Part of a small language model's weights.
Size: 26 layers, width 256, 8 heads of 32 (4 for keys and values), MLP 512 SwiGLU, vocabulary 7337, 17.2M parameters.
Architecture: rotary positions, no biases in attention or MLP.
Training: a variant of Muon for these matrices, 351M tokens, 5361 steps.
Each number is 128 + 32 x the weight over its row's rms, rounded and kept within 0 to 255. Layers, rows and columns count from 0. Numbers have three digits each. The size before them is the row's rms in percent of the matrix's.

# gate: layer 9 MLP gate, 512x256, rms 0.153, rows 496-511, columns 64-127
# up: layer 9 MLP up, 512x256, rms 0.162, rows 496-511, columns 64-127
# down: layer 9 MLP down (transposed), 512x256, rms 0.106, rows 496-511, columns 64-127
gate496 100:090227167156104133083120133100122176088135142107097129148138124095148108104129160169074126090088174201140131104164128081127091122117129085167116141079078153139169189117095105169182089152108143
up496 103:191109091124104128132129098141159111224144147101123084163080155134136124187116118065099149157094110148145146145180166146120152149182134097172148120136146145117143132071098089138092088136098111
down496 101:165122119135168118160150106147126079087118148120151060091154148118134141111099198159167195075139085147093131141061125143117164149097131122115121136123097149140118101138130112111131126104121137
gate497 103:121162120083125081135222109085114119069124129130091121171176165094100098102082153151178157140089185099183099178092172135072117133140171056096117169111137108133105176138117144149090167081167122
up497 106:135113102179151112162135110132148090120116095159024188109176106183154175163158082134145113130151152107122172127092105095118128133088110108073083100103176138138183173089121090157083168104134127
down497 101:112133088102113096092118109139118098129079132120067108133145144193107124119138135096115147133138186096123140141133118157120188159155191137132132155126122141122122122114137091150107090112181087
gate498 103:171143160132138069154102130117074132114149164106199178200143159110117101125096132142131145105139090148131148132058126084129116114144108134104106148141166074112081145180131190135082120119184094
up498 107:131151150103170156092121106146128164106132149110113156068133106185105127073129117150139179088129092160125105120070125142147187141144124134126175091091109224215114213097114079120099124210104169
down498 103:077132157040167188073116142172114104118129131136077078102133180145164110118105096121112132131098149104111106103144166212134090096180106107116111105142140112128150125168099089086141140162080114
gate499 099:071068164124159130111168158067133168093133164129098172156137105102052178130104156145159166179151126158119156131130112121117163107145076132144103098121122150143088174118191126085130118119150069
up499 105:162083138130153117105152134140155124090092187135182157127149126119202102127093117172126149124168182137105153165100136188095088122106114071044124099143123169140173128148155177116168132084084108
down499 100:159125128098122096098084173107167119172133139112197120141143101120120099116107131100138160145107156112079090181114137139159118106144098150099132076162103074094143081193161159148179153143060107
gate500 101:117185099144113070089108144070086135145144156126051181089135127115121114109101098159146156095177097131109162113146183143167112140122176135155114114095141184116155171129118127086099181078129103
up500 104:088149110128139086181099131108147088021160082166083123093110102152097095201171098161174157120132110171140129141154197091128145161126190167157087148089116127157170169136177109075074230104115133
down500 101:100094104094213100159118121082089119141121114191084112139109100118156153158130085166119160148188112164170077116114134166153094118173066127136115140161147183100068156174158114091113140095136125
gate501 096:085144122143149125171159119141142102088077159106115162121156171149078113148071112182150122149069097099106173125104137132207080086072148120158126146108115145090120111146138106218160101094156142
up501 094:135121076146132124164168163155155158144173163142117117130123103201088144126151116114178074138088117070126116099138118115116089117072155183077134097098140144104123087122154099166164127119115119
down501 093:142151116152080058133127124121177119090125132096108123164135156090115092101081102106092087124136153159168147126089062100120161170139146160153118181176146125162177138164123082095156144145108161
gate502 093:126079170107129100109111167097156143092060147160136130145148110135146116126163069134160105114091108104112095116144156172140118133179161084072149141171108152212129134177132186124101126134113144
up502 095:098089156156128133167126152117131152152104131151135097118209121132109061097150198149172169175130131086149106116076036154152154148120114123081098129137154127135204109100151078150088128154204137
down502 092:095103201081106104187100154140095118171108122077117142144188159113099210093138114142182154142137144092117114100121121084123162125077136101081130160174133082184152081072155134092159152158092147
gate503 102:117196103126132090135144139181161160145029165092128093035112099114191126167099124134200086134072190113153123090133062119100127154085087156107083159090093129080161121133130114112082134168164146
up503 098:125124101184101162168167127116154139088089066193142092071075141163136072193152089124130168178157099085184113109138138127145162143064073128104068161123126153131063150157181107090137105133109117
down503 085:169167138052102088077089135140121093165180161067139143091180129162096167114037127135080062147132144158159157092156169133122113116112146155177204106119071128075144156141074092115136123107138187
gate504 103:167108198165134157155096155133037157158128156149143125118133152117062107127129156127139101156222155128139129102146134144067068136109163107097161076125160135157170123164166220120102179128163097
up504 101:114206100114171117159120125103118173125120244110115153135125111111071194137123125189070128150102104151175109143164195095100131141137138079178127158164091123142100142150118194130163153107122102
down504 101:114131022134158068139129159197107141140138161102108176147115116155148159127166090165103157082123125135145155102150210119154149120129171051187143174127128175166111133111038085135152136152108113
gate505 097:083138106116048141177126124126132121186081125097157160137148099101107168119143067111124149130138141089164141161126176101117097144127139113070151133097156137138193085126111108138149050098092117
up505 093:101121114108186102118138109165153142127178107206148072134075149104131063138125112139152200124159159174150123132109142152144142122105134175113102163101112149179068139181115132073140122081137152
down505 096:146105136120117105157142132137184143107110156108116121174132178086107094157134122113087124094130133164148114153160132128092129130143112104123118173097148166184218109107175120140112109119040045
gate506 097:142117089126137122068062132132109132144152144068113131056170168095081100119112143095071123072138110180117144089118162164090135159118125109058100131107115122146105134064098169089191124192155103
up506 094:104146154101170115091118175155137151118135156121153122189211122104123091138136154108120146092201128144129139088150118095140116165153134072143118122118101152153124132120150187144132143096121177
down506 097:164138144154090165075116131162146137140131080153177123114085090025163114093088120136108127086117152106133119033117128129139154114123136152077136127133124196140153097132157165099158153133096138
gate507 099:147138128076169161115179080143135163161145125092119131125097184127183161054101119109121128113169098084213125129097100103132092112125098153174170172107177147128165118128114062104154188158158111
up507 107:110156162168124124131153103107140148126107154123179147117130110098090099039125122105161099139084159143139095227143151160105100200108181138125121038158080103108153177104137194138121091114136139
down507 105:110104087168070142144081115146109141088110171148146115118166118131116097115169103068093178155102136093117139179100190195171112138131190126148085124198105175164195132119098147068098107089129148
gate508 099:117114129137096087173102116120164090145104093108125113126183164095121151143112126205119122120124094206124080164202116091086156154132184122142130046153108077122136103157088157175127121123123103
up508 094:126182154145113120149125111095100135148073041201104076080139120097130198116128148155127114179072105086153176184156167095196138127170124144174106139074106117122112122122124190121127114095082127
down508 095:153107124146169141121092105118120143174098145102165100128088145146087170151165149183111074119166088137086144154099132102141171136120140120204098145112172128130185153106117126132094126146119155
gate509 099:165075188115119125097107158101085133133169174108123082120138088149116160154132160158121125140141145100176120195121142098150143139126111100091185150071152131089156118146103176089201145200118113
up509 094:157142087092099146132182095164113133113176090143137125139122132104167161080139127144123116151135193149171146145121167158167099144148170118101074106113136083090050144095159096131157146114062092
down509 098:085130139142140106135081123112143113150055155112103088076169177159113111110151139113132112129142119189095162144126154112120208152153136134103112128114083139111145078095144112103122153082152158
gate510 100:142093189112196077178112098134120094158166108132071107109121114161106130104127130117124098126160081158066174188082126159160140134134144153098150102138156058123087093136141119138143116133168122
up510 101:163141087151160136120150151140140134117107125143134164133150154125122121139139129174079160156121150100082076121152065131138111130056119174138112208189121137076144124192210049174121123114167127
down510 100:114108185201105088096147079138108111143123129180099148105133076171120153091147168145118116132118159062147110121108095124128140151202101073091124100117073184120106113118097125095162102147111128
gate511 100:122131163160149126175157100181148166125172123125166172163118130124138120134118160158130083157204104182180102106109099145074163086071104118110179109179133081070127111103091132088125170132129128
up511 101:110129170109140110143116167174150109108085102154142090101173110164121182128058110129106143101100186117088080096174162084135077185154123124120115124133117100168104123156181040101122088111068173
down511 099:123109127163063096148074114132182106164118186077115142123133151080172126092139143143152140079110122103097125131143116116172106106115135126172145167078166127226162163150131136121203131101121181